Weights of a small transformer language model.
Size: 25 layers, width 256, vocabulary 8192, 23.5M parameters.
Architecture: learned positions, biases.
Each number is 500 + 50 x the weight over its row's rms, rounded and kept within 0 to 999. Layers, rows and columns count from 0. Numbers have three digits each. The size before them is the row's rms in percent of the matrix's.

# layer 10 attention query, 256x256, rms 0.0849, rows 34-104,161-232, columns 64-127
093:382553474456481510486463487578468468450474528440454413578459516434495463454566497457585528380501514565511536432534504455524447489530525516572432564565515474449512478519468472529514505544508521
100:496499573532553468519445537516481591497536528572472464606548492516488480521478507503441509476495603503494573542539534508510442460483445460500544442522456528548459504544443462451633462457505473
103:574591488554439434477469474546540505379461415608508516511560451451484537442505439523483543461456515486546479547522460458489623427520410473463528461530411459492501507446408503513528412543548463
088:571530491467476476502542500532512480441435420515590423559477557466476517496483580429467451605526506450541479478555486485528503459544482458534557459578530452517505456599424514505541571542454496
083:445455503485456544546543530501530519624411526501458456357484547430573501556463464494556441410511502516437491556465528436454535503508458533506555569435495509538504471477555483546505627467533445
102:436460440488491502486538522513459433527588486516470449513430474576562447518580562546516517548463449595553488396387537465526482490478518621530516480533491525463525547445507512487537656450470473
098:548446464499464485510593518499640406415541598526506511512505469505498520590484423469460523528445515497590428469488498602453459510540522517469511482460421461403426449487553449489513504462464484
101:593567410444584529507489456524451488528451496415505531391529499489466501487483492523475470564452531560631488497477524566562551577552540509534487452523583529548488481484437505623458550483499400
110:437431473538483520459525550471445436471454462504506499492541425555579540534491542562428483509473484503538470555494522497557509434468527569487469542449535423489425478466585551574518524512502408
101:487428534480524446615489495506520517460436493474479410558479422526519520479479504452490478526552452523475490525440388510433516513567498550562556413423533422563522513510559519527484504519401395
093:587518526505520495532492516486491474491405486553474552544546438442446562467405597577502506646539462474517500516468538490444529487514428568532543440478541407518431519526437495489427475547463446
102:528511438433508448436455486446526496513535502523457523400491533482456578506473523510497466529533513611389378549515491515463504497493531550457481463491534536440489553510483596481404492563507583
091:441530363488494609496470386539511637464544507496471550471433494426433499538465475488533512481510446415449524467455524544511523527544445479406600551550460589491589467415499453447553542492536427
102:523488488521506488531555540558521557474426494496594514591456478486431467506450538495416541403515511501466491545463444536497484415521516522578488472466437439580449460591460534468587466457470431
101:393429461495497524536543538448462509589488552482440466514464432508515484526479535532497511475597485622471448468532573580475586535495468498519469448507490484501442548472551488520465510483457494
099:486477512569472538528528493483467534478481538501509507482541482511496443540507535468538519472534564543492510472589564551380504532513473540419604502484447484561467395487582418507489533435524482
101:566539504413438477441615466471515456532453585479514588554510571442491458481460459484508534475496537424471536480540570571426491583599586544509459550389480504539386471468547537505509480489528526
101:505552476455387467480523553501480561508478483498557645562495532545555546556529515518492479522584536448501480562552390464555489406531506438484441417464514539509517517550487458527538448411449551
099:526429440438480491522598523474465450505520488525439484539441526497465493405538511487528510501483510512495503408462474474495447473516510515557442521489451454475523556542573512413520556513457486
105:590527523487561520540436532530495478549440509441498509527530474533415492516460488520443510384549551532451474512543471596549541436395442490509489496437509518553424534490514491542496461531469499
098:457496496452438496435452457500435434545572489517455471448483461509516503567530462438443496547460464545529537497476588434537555420510480498520438461495451404520450496464554535471556508469500481
100:528490513451553464475569423540479455500434593476447572461533569430517507546473423600569515424454569454384588570492466503440511572522412508451424592567423502431529443423553492556469564597435583
099:461561517496425435529532467442520490549418462580486618442486523450451600431432382365488489434455582465516467479490520557500514479537544318497516438459525521547485434497496538442513504532549498
094:565501596575484500495549537505495559451478492574511548529550523430536460475344580491464477554557490414566470584532484555448465503481521462533451383448515463531439427541528497467508466440457505
104:579554469414579554439423444529512528573552487420421509502500533455451456468480434550535511468456457481559524518466514593522560522524438475524381406520577545523492459513521520481395524458508514
096:469477441512431466574507423476541483500458546504463455505596513514583536543588576514507511421484545479547459575498468515493500514606541532466508549514440476426442465521541497459475476420550437
099:540467495545515554475512510444514484614525508576548518625497462509490422538397509430441428578525500545563531474518547497406538570525568495536501516419509470520503501515499570420463499564503507
105:524541419485583541496506443414528561518488457399386495437502551475471444498561514477475493508641592532415533535501464614528514574532514493480519433537505572471539526477502503501464496450578570
117:470503500451461418511541458491510464429510444461545539466565453533468618533552502520477454577431459568509507514490492423537480412505515549564518506561487456455542562518566508529498412403473512
089:485452424465406430448478507517462582464609455535585526496488492488576450491504452424438522510532556467541389505510523506543459429561572460587502496534499445454517419567536506454508432500498520
097:422468438426517527497586556551427531652518557539565503531478517508566544517513538446520480556416428568530503426487508421496472571414507504610482459480488582455538506489514469533511601559485422
111:539484472493455552525498559559410460568518565563454432541618500536508416571510467527591487488616512575490439451511445614473548486414434482464437588523492557469422519487448498466491591555489530
104:466533510409494563445442396470485449536522453404428391521484538524447494488481484433581534554510519538479512564588482564509621646531483592474550564411513598495535528507467516445531527501513557
116:487466433553504481546551562570503522484470452517548487514417521453483478497467537563447478598523505466499446509515414410450454500520500564529425417508490492556478430619493521551550429502496531
097:582503527521449409430527515479530464499489486518569450493500404428522552548512497523496464578528378405499524496503446433497588362490540482567441456539512516456492568548570504548435436534480614
102:481532406511477477507575495464510603485473526422493542541552490461451453524436442515530522527538460466445506595540433469558533538572518526541592428491544504481647445493482514603530560517474487
105:452521516511410514421471399453487462427543531526525524528475527628422482547548471460561530489472517535490516462480560438450477522482504533531631531533550521501505518478542476404451478477482475
104:451430441463573509495476414564515564430472453422492547471475557478477495404533546555608483552532397523491497522497524427546498610503478489477560465576501601352578486478472472453516624487543502
102:492501548510449542544460478457462507456540519517495531473437467421577467562511505490535510473504449429460447552629386571426592466509554471486504497556484504527547431450482589480468587512566471
102:496469486489483524531564547579419485511470527487566485490573414522554507474435572571494522553546479551498502562525427433455511470490464561577476522445506405535479511488494539496505508526319468
102:511587518436491562472457557526548556489491498615422520552453514521567500437524499520518508569551473499544505516460425468487472485510473406509519498530464469487596568455395407461614568538573569
087:419503484466423480571475607472602405528541485510502466471437468570478586574415543563523513484469486483496491428443512425579533515460471536512472551564611579525479347510575473455531532505553430
110:377464454565537517438550448451472618488464488469505442487525579508486521518490548541503460486552510455448458555509451530485483509579457678545450389485582482420527560494461577503530453504573540
089:463527545521509486518444450461398517510532514499604505553514487511402543507439585435503463476435583555545498522495555519519470466483484450505537475442453413515452562556401374505526523458506457
095:463446390596466413532547494525473578496502483450601539431427443423497530481512609525553491466475522549503426488546496532487487497553515560605507482519488509558508404504565494529498493503487487
093:378523435416457429503483526437466525543416442435453513418500565514505566594564460477533518459565545464514442520456490615520481496578588538502534531442463516512520565507478502541452472377520495
092:467456495541483510520506590473606471637502529452434526493539507453408548502419518608557503516519592544432527506440449563491478540622502470498373514524497490506496536492531457447508533503519559
093:567497447477423495455580483525500475481474483441506538442528541477480515518492495538432505592566500398571514521492445510553546548478482602478469372592603606478564514469512499483526435533423508
115:430442527557493590501460580435429587447548460521553407474491436564486551535602417462575539507528474507526531471401498457503437460494396423530539419540537456477622543430457521516584571508506467
097:500501445583543527507514525525429456513582508565549499507516428616599373505456584527539462444509496511521544556511471465576508493538537489517582517447486466549511511503533503479513576489608408
094:536452507470524439435569482504558444442487455544494521524518608633532569468383546542489482554428484500477477556434466443488527525453477499564433468496602549562539535548483511433510386467451646
094:455490382490530573436496493486508404564577517478467528527495452539629559516585451483659510520391480480496401477466485507541530462439465416560431552488594518479503511453570560541438545427475533
107:532472479461463440510448537621511620462501584513526519523501484367547464543450469485465559503447490512523487509501511517494458504479434462482595468418485494525437441503482474455545506541533460
094:489476536466465527403511500412524408519483512370463445544484520542375454498562502454566496516467497477501451421512464501511571527530528587621445579523585513515499594495476408529491427551500548
098:517560413456511502394565437525562526488501500385469488489487512478472537566494480548515513445515557489455510450525566494511556496537555467458490493457453485514423593450446495493526356500497459
097:493513536537471530508410526410567527468566370499518528505555447469406574463544511503477507538568484552552538511540522404499496484508515483414508456494477432548539463558461532475520432479564494
108:506442527459447504484611542470473591460524465528519555555516501470554525493523545542455493535566425445518580511532420500564459567568582466523547523497481458517547605571498486511488455440516530
100:483440525451430495445520519496487439512531480457416536510478616583462537517459463493508514440472518531583514445453484573437455602343477510482458505388376551486423459557501447581437522445527484
099:571460456507423490443536444485488609477512595490540517568559565511518484588424496562535469514450437407546436515554470566602502598493486552471522505477502471540512508482482474471573526437509530
100:567587532547467537451456461554568468517516579492457508517537498496524448493416436492574523464528509519498527608456527548427473602516506402379483591548484550491491404577429472427561650545526519
086:491505470545502488526532500467564484504522446493466533509518459517482447489550535520614467470456488504400440462458488429467538339502438510587488516534474517495532441508567507519543514535600469
103:386448484499492503395448487463434516473514526494485506569529482518602530461562510622484492500561551457446428550529425525502543491553457553465544514358534447615427454537548599491497507441467483
103:375460614527379411535510606483544513432472475516597553561477519515484614485539471459466535467516528444398508496564485450484476441431467519512515503498460422544560462429533459515514512405556417
093:481447478448479493409500443505452477503453520478507417586488485567371459496551432470397413474483518477449550367475590468537513497423413513579500483546512568477438531503592485534500440469488544
101:365477421496500472432465475471471506579567514500549510485532407604501517520470613426476478499544477456614442385517600480539544584495545501454457469458488560497405517457500495489465480464531444
092:441537487503434606492444529532496455484481497502533565397557578492505541549502477597588598550532439491541540509509395360474476540450494384427538549462480421539497572453503521500518540572469436
095:548497430527490557515557493434495567471460551510585476474502526606545443582555390525522490485477417370510597487489504495478439540486510418512514429561469574497506478453381476524517547491477546
094:516509522491358473532486572483471495480539509528549496577527548518554539514503486508434486389517504504559523550475485521541451453491575426557499463504547456586503504563492533558507528461544442
097:521503528487494431509471401466439542546505422514462501505582442502498510576492466451443520494518546462467552536491471541515549479572585469465476485476506551487540540512473546453525372464531560
100:524517497582498554413605354440495571544513577480523512523512500465514354590483471492468467477528551569501496450542512598445559543436451465485533524496459477538532475392553571482526510489459460
098:510586551477417462555524532540513543419475431561503524487559508528517533562472556542410497565495438484529420598578496458577475527480505466534549455540571517417492487488532546461525420517450496
103:469420504540496546495479587452492474419478434432483510505488537582447570435471459458534493525569513557513553487514455491594360525482544441524479483492493401409479596515486526430663561575560450
094:422593442442457488427489503589530457437513518498535534427491508473432472542486503454532529457440594448588503466532466547451499445541459484512497489495452427511503499480502522543503445432441588
105:520559629470559411576433478623523585509510486491588445637557499504478448448491403448489526447460579419450501528491461490497513539553462537489475515493498456454428525520419572429566494543498495
087:536494537434446456493566489559459392468509522522468574566506444454458466539444480546490560540460565557545535415510508517526493412455519455533432505478479400598469520482505427457500444386500487
108:482492585512495440556465493511477598537493511427592392562540460456437462508533512518458455567433461425526360461414616485481504467521499541584501393557571499435541538538537484560551459493440540
092:387508500499494576531423530532511552572448625585543496471487503409587450584552512454510465478558559521425512476501526502493476522519475508449565492376470507640449479479502477512444600483499562
110:443513450508486476488523602588554494553591495519493458499468589484443495613553484542548497550529518579617525457531542410495528583448479466537456498571475606499489447494448454502536516487452569
098:487450433486402519505562557501480536409557589445539402497593465580588572594477536540540525516522460543470503544502464468443523543434500499515454479446480385532548528519507536557438570414476461
093:495552515479511486441556463445433530493490525498422598479449526384468446503550500405495478538378558552557559467492563605466429586527459540492580486612424529483535431479452502492456454486496391
098:414496377568495489456516506502450449435449501477427603469473493499488530496425496562587473447448491509518489550474421469556358434487410541504470510484460511484538416513449489618500485512479496
109:524530496506481476526472501521506463481410474428502504449492503540500497476474489494563462478560438581484466591512378478555536514531491464430541484460471437442556522517498518457549559445461475
103:576496494472484512515489525412456473499420432500527517529492488427383488438452568534464480564529473519518582494459491448400462536405536507471520566515555463566535558587475440543514475458433354
101:488527499503547483355444426484490564521501532408464470459524474542550551529560582559451459528597521433447487489596507500528531489532461492524498466503574525476469521555471569533401440517514581
104:463538479429474535511572465468549459490520481458462470465478490426474454496475491405538498452443530515481583408535524499547497507565497412516539504567489535443552432438519386403555493479415466
098:438507647454538479590442560561490639521554529452568503497591481494484481507436476508437538430458494449506405421490477548492482515599536535604416430445452443486422481494556508483517472501447519
090:502490433447441666478601553510483570503404477556405579386419469561525427503481580496529503485555374547516543489531458539505467522520546449523447528500542461464432502448457509416558532540542502
099:491466512580465473557440517616515499513433525547515570582453602487444522507494424443467526405562539490359572422569542472491511552562391510537474503471514504516440466503574544434549545474563561
102:478481529557463580522538426534522518490600560545493473531572426473470486584557447481430520511490503474424435524426492574427544553485458582603495589467448483527466402492506577411490453424471461
098:561551540483511545566537506569470478461511502471565530457477508540469555514548498539481477513612490441500449500546439510520532493536558418528521498537402521576599475444511475525557396477445527
103:583469474451530527462537459574457572526529506512519377506528468526442508437529608518515501575451475517539494468466571589517355520474500563594466430530557523557459581504500505532494441515412518
099:555557622521539501474421512528502449504538546492435449424511468524538535415486491460468470488453465483496525466418468591451544503459450432484458579497568507519510455505452526367608511552497498
091:502494507533431503554567479434478534462547531510435495537522541421545523554473432501487546433541528565553588478483488480486538408572541527456507493404368370576503495488603510540468529462501440
112:415518530443515530464455481542495454543534588554436591435459529469515472563451468508532496464514537471446543501563492500486464526566472445515538485501490546420506362452525494456503571547475530
104:461492462489480456528580452410430433469547468479385549446475522377556551483479423406518474515467562550562444593465525453517549466521508462463569480437451420553472539401561454528475491503496519
099:580576506512459494512528473515522581573437454473556555558499500483458444498389499505420478524528490353393474463575523511472533555604565643512457548484528477441397461560511471440515476503503518
095:570523534466512568394578504448497449523538509515407569530534519400514527504598387525629512412540582464513569505599539570406440529492573501529465442568503495455451474450544578446559577553447471
095:521445496549528466523434520598522561519452456443573441514482540577493527488536494550471512447639592484532422558477413520509522467501602556515476388432506458508377520557487574556471510429482602
112:582546447572508554431571501465527472547614601565521513557506535508423356593479536506531485555458542497460520512501558457437565628536537530428458552563439527530574475499524528404508556552499402
095:507484490489564548487517443435577479477428513453451526462490391407404553403566545422528477520426468531415551480514520564475525453538493478517550546514527535402533526460569418407531470526565528
115:488486540483484439579514449475500475376446525432605506451654459583421479500428560533527475499450481455494394550481514432587456427514521466540614515485471442556569485514530466546459482530478424
111:403455516546479509558475493487538649432445473503516410489529405530499455433535521407418519584437565401413368526424463438558479433558540560522514557522474467487578571489590538452447419543506427
102:489466513486368455580488565435462386593637482491531517599543533532588536499562552503543507445468373557556521446528462452553488511517512509546430475524491534543460467484423502397546576515478518
108:564519488430482517545479531518451482551542530668449430517448473436485431498561559493499482540605475482542502471465509525564518494409431363489456532554568562527485485514435526455556487585375518
096:514504515434474531444518411482571516482508508536372458470523459519453407456471464478561527460455560568493505527523540424485503622557456456491528513453507462468550523460453498478533564510534541
089:425512460581470502507557550529494419535426479470478505509470510499339459519474535530526501560434449538583491468528472448474454502516528522617512508563476503462475435515577447568566429545465551
092:524433556524450404524556566525454437496544524505610463463512475530576513508505502493440470624473479501480416485482456459501589396444546496485509506548482542514629506523516487531531520480469454
098:404453498456431497558513462501581531497459414495526545502534458495540507424524509467537473495426550427502470514561384427562528593590525494546554489434466557508600471444509532441429535584506480
095:421431438442443459476468445433466436458557521492430407497532423545492482559485478519474502571524552531438519529445589464419481464431502571461515468534462527514511592461583478505471423448531504
092:464476402471549542408521513446434494495473527470566507429493607404586577466589504536534536521556512619428576607583491475534452500496535421489441489527516487533493455532454517554576553570511554
098:474468501456449500617531519553510506467509480465529525553475425552511479522551453446484494448510523542405343491604532557471589485509543450420481498583387567468483420418537521580553509481544459
094:595513441427488402540512548476510322499527553533484595500458507537447529558433537553592516475547524440504534554495472447467460587409478475427446558569401449513555461463491531562464476620461424
100:474414589504479456594488473526575495449480528600571487489470498485425438523489441478468533424475515436485565452516454505474409495492531452486532518543417519510511465567450459459580521626476436
094:401486436487505554500528551558509387561490559570572520403395552547501526545527465537547487439542388543467524465426489510579459443484446489508451526516424537592478331433526493529572584470526585
097:421520517532566503462520468528590526485479487436487516571584603510455530477494532590461456493570501394521512554583511482473528455576465553607495482439611501393536519419419477500542470557551574
111:540579602508489472519463482497481482457493478463563571517497549565534521442403492441500485458548537496564459538484479482547510509570485496481556436458455485512459497435449590526480641508492497
095:446449392572452493588463479465578500476474428451529550408435459473483519435494480481520486538421550603436448471451451497576485510558414554588458505510495550575520470478475544489464509593498538
092:438482513460399422546462465433494467517513473429467496487483496513595640461594410511537501450490541587513561553435468500549421440531558463382485477547464488525483591472487496571519471429482460
093:383529513545504553464577583511505536561529500449443527495485446477591488471513516568480470595506561471505483437511486476474511423483509542550566580515406551485518445467579467531498480505480468
110:481471514476493478478520470518491459486558445548493533490518448450492502546565517511456501511498355514481573560465521476416549484455402509622459449521516557545561511419518489474580435469428491
100:509505502508486522474593575421523512482520471395436404514448596492547556470583469477632538476539508517579485538375508468568394480390465477506397474475507497486442612537447439588519505462494569
106:524523499581456569480526508473492487582517528586496426544534455516524435534500519571545474438496546465528523452557522489452457506482516511499465562453487504546444496479509521456442594425583414
104:529418366505465456528567430414445462494451462415530485472536533500530530529490551417503500573531514495492516571515499490552541544405559516494484569523508512528521453564561450544497488481513475
101:490463329503502652541629581429433556551559520478438442466513453461627529588594452552590506533459435486539463466511509468485483504432510458538547546490493551509528449487496530610438536481515541
113:474511538497522407609476532491522487484454568507555441609524526466570509505598486458441517373556506452530520419481517533488470478473508433447535527447431522600488516491484500582522526454494520
103:503446480421566488461578448438540488576566487480430439452577500475497507550514377515570487469515503562526479454527525442482450600547495504577445441519513506505510544571443466411499598479417553
111:554513536467546487482588451487584499552420440437512465440560521468468611437446574458574503500545523439572432536458517450542506477574528534513508518418603417455390626590432495536533500499540495
099:558495495515559498545510506438597535496510483482506508486544531460532516395496500549524506498563515442508500579471500493592463462452539464557507494384430433525494520542537481509463539483668572
093:525453451511481390605526455525596455579478381483591512488545567498404567450490552551456496489545429492553494519487440549592556459495494584516530496448530461569590585505467398518540458460551581
097:495445525513499541518489579537510541587543500497463511515452515534523461588508404461569523426517505446462563502566450534419509522558500552435511429455507544444450463490499592481495559419546508
098:589473549422512443453471490457526515477489586548550518482538439526526479590446475526484500477491497541520510508423457518556421529464517572465565555489430475483478553479528456530550525518495475
105:449537550502560461451550443504510575494582608524523446459522445340564513506493458455553519400437563554533481607477496502481477618579447508512594508501432457499505454513520476485447577565505524
089:477463490555579586556465544471492544511579552459502418518503342409546473504591509524542483470482507511464516472539494497533468431503595561509469503517495525526560471518546486471456542473582430
100:475549583557508449501547501557482488516528495492598588517494497441496431564492532429512504460497576517501434474555467572477464525492450423468458511387478503523491429457498476475531479503548507
108:346469453549398427488518526504471550463404482439511544476463469409515593565559518511442535521589557497458434511483458470507455326430464508605477479494468474613613515476581442534544421405530466
096:531516478458464505495539406526522519490610515569469401535502487550441502594500448410483472583491466578450516530540567508513442549464463538548468421480484561528445516433602523512518455415434438
090:513398426419505532505463445500557486571556558596486519491546524547560500528528564536465527526528519570533460475523551443491500518561539507543497441478456526462450534590543570503500538482453557
103:479472566472519511469419544508475418514422550406539538495501549584557446443536528592445553435470351460484538489470469468479553442507481464490532466463600497427456529530537554556466586555479533
090:520457492526489623517576554463492398513563549502459476506546523587556438578537429544557531448435473511492525424446511469490456490528445527477545485528385515505548583405542556513455578465567494
099:469451569570430504535520563434488493489593488426518599530511453539494514613521492533400461494436556482610457522531509429531475531541486552466424469496577445477501571416511465378537530455601429
113:426443557515468467626531470489495473491572420448612615574546559538514546488465546490405536497493509479494540475547516482488574455521515584564526480517473529480524455501494515435542494500536484
088:474556418484507523423472440506500447522539543543414504513475494477466456541482449414503493465474511565566536527531585496550559530473386550418541508522467526458545461430496489372495527470512497
100:578495489537493458553492556416474476395411475466581503525584516550551491473528581590496501566540493475441456564504452491601495434546541513531591510478571409489483564512476531596503423507479492
# layer 10 attention key, 128x256, rms 0.0815, rows 33-103, columns 64-127
103:488536389469513479519571537516480538516549425457466487491526559507537538526547463500499755463551532486472479384453510513496412578522510465522442574473559515537480464523507489557542478473476443
092:537520420507498515468526579423442472549480476454518478507518526423461466479536425395516716458458531523537501496547485526507474466500515585563506532504459596571489553437550586502464569509485540
098:518579496462539525466505540491574470539519456458490539549451519447420483443505526462551776528507509521515581566503494483518456492516478460521500500548555580635539494538526514403553565527519468
094:456524506451484521458453496462462451505472490480491513536491453497454489520581449440535958492468520579495447493498533472489487522484512578484482536434518513472483494463506540516457473480517516
102:497549568537531498440508392548503560456506442586512490490548464550485586415451544464554424542506529483459449500585460553526505487554462512524435329515462573426518566409511448404531434574557470
088:541500569507476455488536505457519533449505529574504473454519522450438542488478459485503048493521496525508460487476408482452536448505481427473484457569520409487486461493514449483464526504497489
103:493440503512597490558515531522479478574518499351454438474450547451544497509499536560487325554448508454522576463583504489497494538577527570475416431465520491456471495483501488482535584504498508
097:562509536525506589573451495417506527510518510457481570536442492519524466418538514543499787449465533479471469442506493508462452545536514520559464530492475425487400449414552540496478423410528464
098:474532488514523545543461600514443487447476562521525505519489537425542606545480423494467300396535564561518407610502470445574510418550445504418550491520453457521570578500467454502467546491585446
105:522402425474502546522485547414450512480425426429507499492502488521469445489496514470463743514496469478473448468503421475477536531576483527523479507452505479495455447495529478534453536533554468
104:542510476356462446485508496543420538415485447536396474467472455560465534534474470485487723498523480514445535561509460488503568470487549464534580604496393427487521491589533476500531529507485495
100:539472551327497424406412444417381535463447520534466473444519555498489571492525492427497572511541500439512529522527541449530597562441485523509477551485467485486579532465479465552518456496515548
107:448481496444446508316363480431475560518434458451557422493520541518465560474508531490570423536467507452486476506536540499591462445430498468490457408553562429470504567517556519500479417481492515
094:471518536516558438619526423523458515458521472418550548450465470386511490461502366507548300533434615452469482440538566478476521448446460459463569480493485457433507480498512503502418515518494508
095:516516497551518504475521466403486455549495441576489527506512504524518506472574515488536840438489521523504548520465481530505530510518465417473395486511530548494426574494443536489521462544562545
094:567493507550504518512467601526479521473439560496515493537539444491563431546476482522475176416505477506511524530453575523523450453401538471473477594464543453508437454574460531578507524623462443
100:460538535482519598514506577495566458480505552442560517511432463416516481513527519468541434514517557513541560525460486580439416514542495401401460642486515498498471410502496499555523556436563446
103:452466539528527493533561495491597352496571570509532545585513540536451444505495495512473398492498618455485545491429430458428452547518406526470496459410422459497443458520531591468441519457454541
100:413405517491557490433510451593499549460517411548557483465529503474480499456445487426521563525481466478505516540528474571562509515589496457544502393470475497465474510489569548435559500501414578
104:575471509468428481442463545487518581555470439518474477512483499511479518538466551521564523452545458469467496394418568531517563581509440490504412506468524445434538542463464552537465480522560551
107:525486460483449549494485568553449498473459541470549496440583509550561506529499504558556441486532440500473544526407504494549534424492505432470423668482455565577508507548448534426491535494456487
094:522475613471420514449509523465444491386468566525486527503503595427565477576479521524464324478432457553581456496525479415470487518524504469499490490484454428434469535526483488507524544463508523
103:466464508526564530495506494461540402512525563516513502473453490526508473541511468517485250379567539592480453595499482526461473535562489525452568511526531524464480510500535545516482481489479506
103:473563491551453531486504485523581537476558526557503552481502569530484556601424395487521644465428523575550407495446540456512460485515404541436474492444455427529447521534477501470446510458507564
094:551491542542467483407539495506473477520511370533516547549441602547490561490512442476494803521529450487476481449519502453533532487451429494536474486457493595448489495481542501516521472536584539
102:488504525479513541517477530484475458484508546517551501504516564438459546553569465557469229385421469552483440525508510517464495575491546431526521478552455403550445457586525498472576501481563607
096:618595492533483549501507619453542496535508543573490427520402562444468448543387542547499456527529468487527496531484493619539466531457549461448490502556548495462487584467441590571513467434491552
102:526487530559449470489489590449545511454538519589523507557565518524493567527441516474437202562575501471549537551577449437494466490441491495509520455446475459505534459538475534413508510565492519
100:480505428428511522501487378542515495502463454459505602434492588521492540567458433527523454486495554482462470497505522488531510560372486482493547547565484503525608430508517456506463458489524521
111:516500513451483500495448508532506490458433479463495457517519452610539513486458529464467834580440449471457488500547502470484533455528547542544510509477502522408511571487463462523483399471498514
106:561481542496474501519430466455492522536580532616492466532593479548517475481547514481393586620481486451466560467445463495440512508462478520535514463543500542409519445529503504540464404586596524
097:546466536525463454528500499547550477511484497480479512444444406483592448507389573497491196472553396453568545442521533504474487488456553422454525481509531581505504510552383440482495515572446485
104:595528500474460459598463550612614486538512558474497488551484434477458510511460502480488273461501390529499493451465524508499467544506451507466453513440440487536510508477479545489445561500460474
104:483517429497519506561407385531621556525490559452465525519557562454468496461449489601522548537500565527428570538431538465534516537544476559444598523521462578540514455511486545472463564431461500
098:506469498508603544315549516440478504516494414504463564484537498503508514439543466439472750564457502460573450552474493489532541550442464516533452463474565469510500504506611488535571482496534539
092:458476580452520563474431497601481511467511463578442511518553458551427498552539593487470619525438407506461482497543477469457508547466492569513514445482493488437496574483515449541472470442506516
101:445520481510488509428515421543532494480568481494458552489449441480501511477443402460506638506502495512493524514599447515483499412437492518458580412436589564522534484491459453506535607493496584
099:431513514517554531465474455401517554409507525499543408451542455481467501499482499522517276554498527539510485448535592482447441562554518526515487454492532476412520525484458430550424445388515420
097:508488543480538528567531489543492510451491529426472471454421498412468507453559491456584279501534445404506456470520476435464550528568548613496522482555478480472514519533493490457496515507476551
103:466509495523524593513504498531580501482576557569537526490590508516502422474452536471489453503519526533581527490527486466499420437565458523475528486466436484453448503469454503522498495452412476
100:485452436423486505443429603404457570550479464558517378473586507536464474523535564526512597451587443470537544575427557393490511556427473506494511513459538435514472503599404444512501511536561546
101:504434465469459465510531496517632569454649538505526641587452545464501434463452464458558480566402460570487507470511547444502468505550519485487583534518434569500540517408541444465520472611407485
088:522494527562503455557560465461511526404413513482474483422489485459381370491460539505455187578488430524475477564438456478467540493577468521469472508455515382458474521467525479492489531536460467
108:597528464531464517465496515551467531429438420415524561500492513490479492465530533449434465549505580416468449529569524540555520476454547552468508422502580558414543423566524552490612520663489526
100:499565503465476421552487496559457461449485393495454519556565510489486546541533428552502780512595529453495517522500453509561471523520600483533474528550528543617488505571484555477589545517494456
096:534408491523456418533548481554489559444504495556490499436390538566545519475505498442485408523511467487468491559523464426456551508447553561496531505585483488478480450535451480563549472576457452
091:514449483478549491510542511596512503466570621500549477398556545499524531501514553572521380485472431631497525482472545561458422494556505470434486508513493477482474498573483482497503580424425456
089:462481443530625469561501445526541548562499481467529577533529495502441511479569459454458303427515470428539408554433498526547557548526512553515412411503536405495457524506473485547480471472431495
107:445435573549500472376452509534529550444406517465589487458500439428441462436494583510543487566514516511494484506545575541527527445524396497538539481403565498427453492511474492547388478557566529
111:518489512515471502485508544488485580481418528433517466468530516482566488516523512473474422485515471569468453412559557477494519453452516403508492506467460465431502455552465403503550555612527445
104:573492494519530471566516496505466573507499529569576524574480489546527532561522484524379397483515592419557549404488547453484566586490593456432485429513555459554452434516509508511449478508457476
098:537464461408452428404498453502421473564527467570443512423444485570467472576519527531476708479475493382492514407510557492431600538447461475552465486497498515482605524543553400537516464492474541
093:496385519564558564548474498495513600507531573489533512442516499483524442525424514517451203473482424512509494465546480583527516497474503452509490452460489458440502445573482452496481527536498528
116:441523551489550499506589518548578494493621479494500488513424471455467470463626449328516615481434561505487546496444450434493444519570447423462512501482399527534477437474505499481546615497457507
096:476550450542478495544546516474466507465529519397498459442510537510453589539448527616501485455397588567411523512582427549505444472506508536546403463434422486492508517583497474489462489469523506
102:515518489505469429455445446544428500543471427560450539503389539505580422522534530485469635463510549496499479430504552538561516534486564507441423519571446618559480566478563524486393430458458543
096:560504508477578524371523464408394562530484423558526475522482570554485475550488508406483720491488511472539538496443455451549472469423511421564465403548602464498456560502546532471585412449491559
101:544455515516458465512460514522444505511515385612497549497484483519480471481361584455533629546504500445499508504457564615452458545448494526480552477480531600443475589437514547517569491503487512
096:520473581533534539462550519458541480508455590544502514520460494459506454461460518559458283446520540562519502517411582550441439489463516490411466530461485460470439555557553494463511546503419436
099:516505462409490459510503422581557495482533503538548559521404454526508485466615503439548459493435618473472531493483444526530552470512507511493540548482466468489443551530494482534513492444453527
101:524555470550408427603494443558576485516532563547533568519477528466525500470541442454507294440476573629483501509460489490460506525534395560511505416556400441496469498486509525464517554508511496
085:476418629560372460523515468479526579451543555518479527509486469501449462445527587483401249535459481478568504451494480453498513499518459557511537476558505424453466417493491419520503449527476506
104:545433484499533561439482519460494432426505535467538544511488461442558467518495523594466704421478503511531490572507493425524502466451503502393530487479520520530516463474475551520456588483470480
103:487533483527538582524537487468474426488511493463566508471506454542420493488500458530443776453565527448505471464466520589442471523572468502497465464513507494425469484462532398585478476484511473
094:449433494480510541456528497504478498473447549419495506613576468547512541542579541547501448535565554502483499505508485571564490417458388399577420533455578508478542543419531369459575558420502493
093:602516417560497561443471580474594499525496501567505466507467487454462559508458563448490199509513498475570500467533448544433409418449534465507508508513531403469511519493486503518471474429479518
097:482533505533482493528538561443391417526459563530513569477493443499538440446439498577481317491457470475477533496483467477507464561585557492456520507515515469438510504502442543498449438594470470
089:434464434504444465506562542517575551508500494532471513538458458477530387462463447459522234469522511520558498508516519530443486540468520452445473496481493437515458489465522426504532517515482457
103:500445516586394498485460507586520583491641485579511599541515457520672495501393527522382570518435519507520467517506478583430517556518530471462484458522532456493426466552497449454551472524466447
107:472443533511487458458473415578541442538511539534518507546536563461545528462473564583500619539447448422542493512442554539444496523512533426525529458528533553497465482535481502471494491539407459
097:485547519534508621510491549461507488507457539519525535494488496485553544530483493582457304540481539542554465526509539469489482500418484550433490535478484463483516486570499543462431538413508468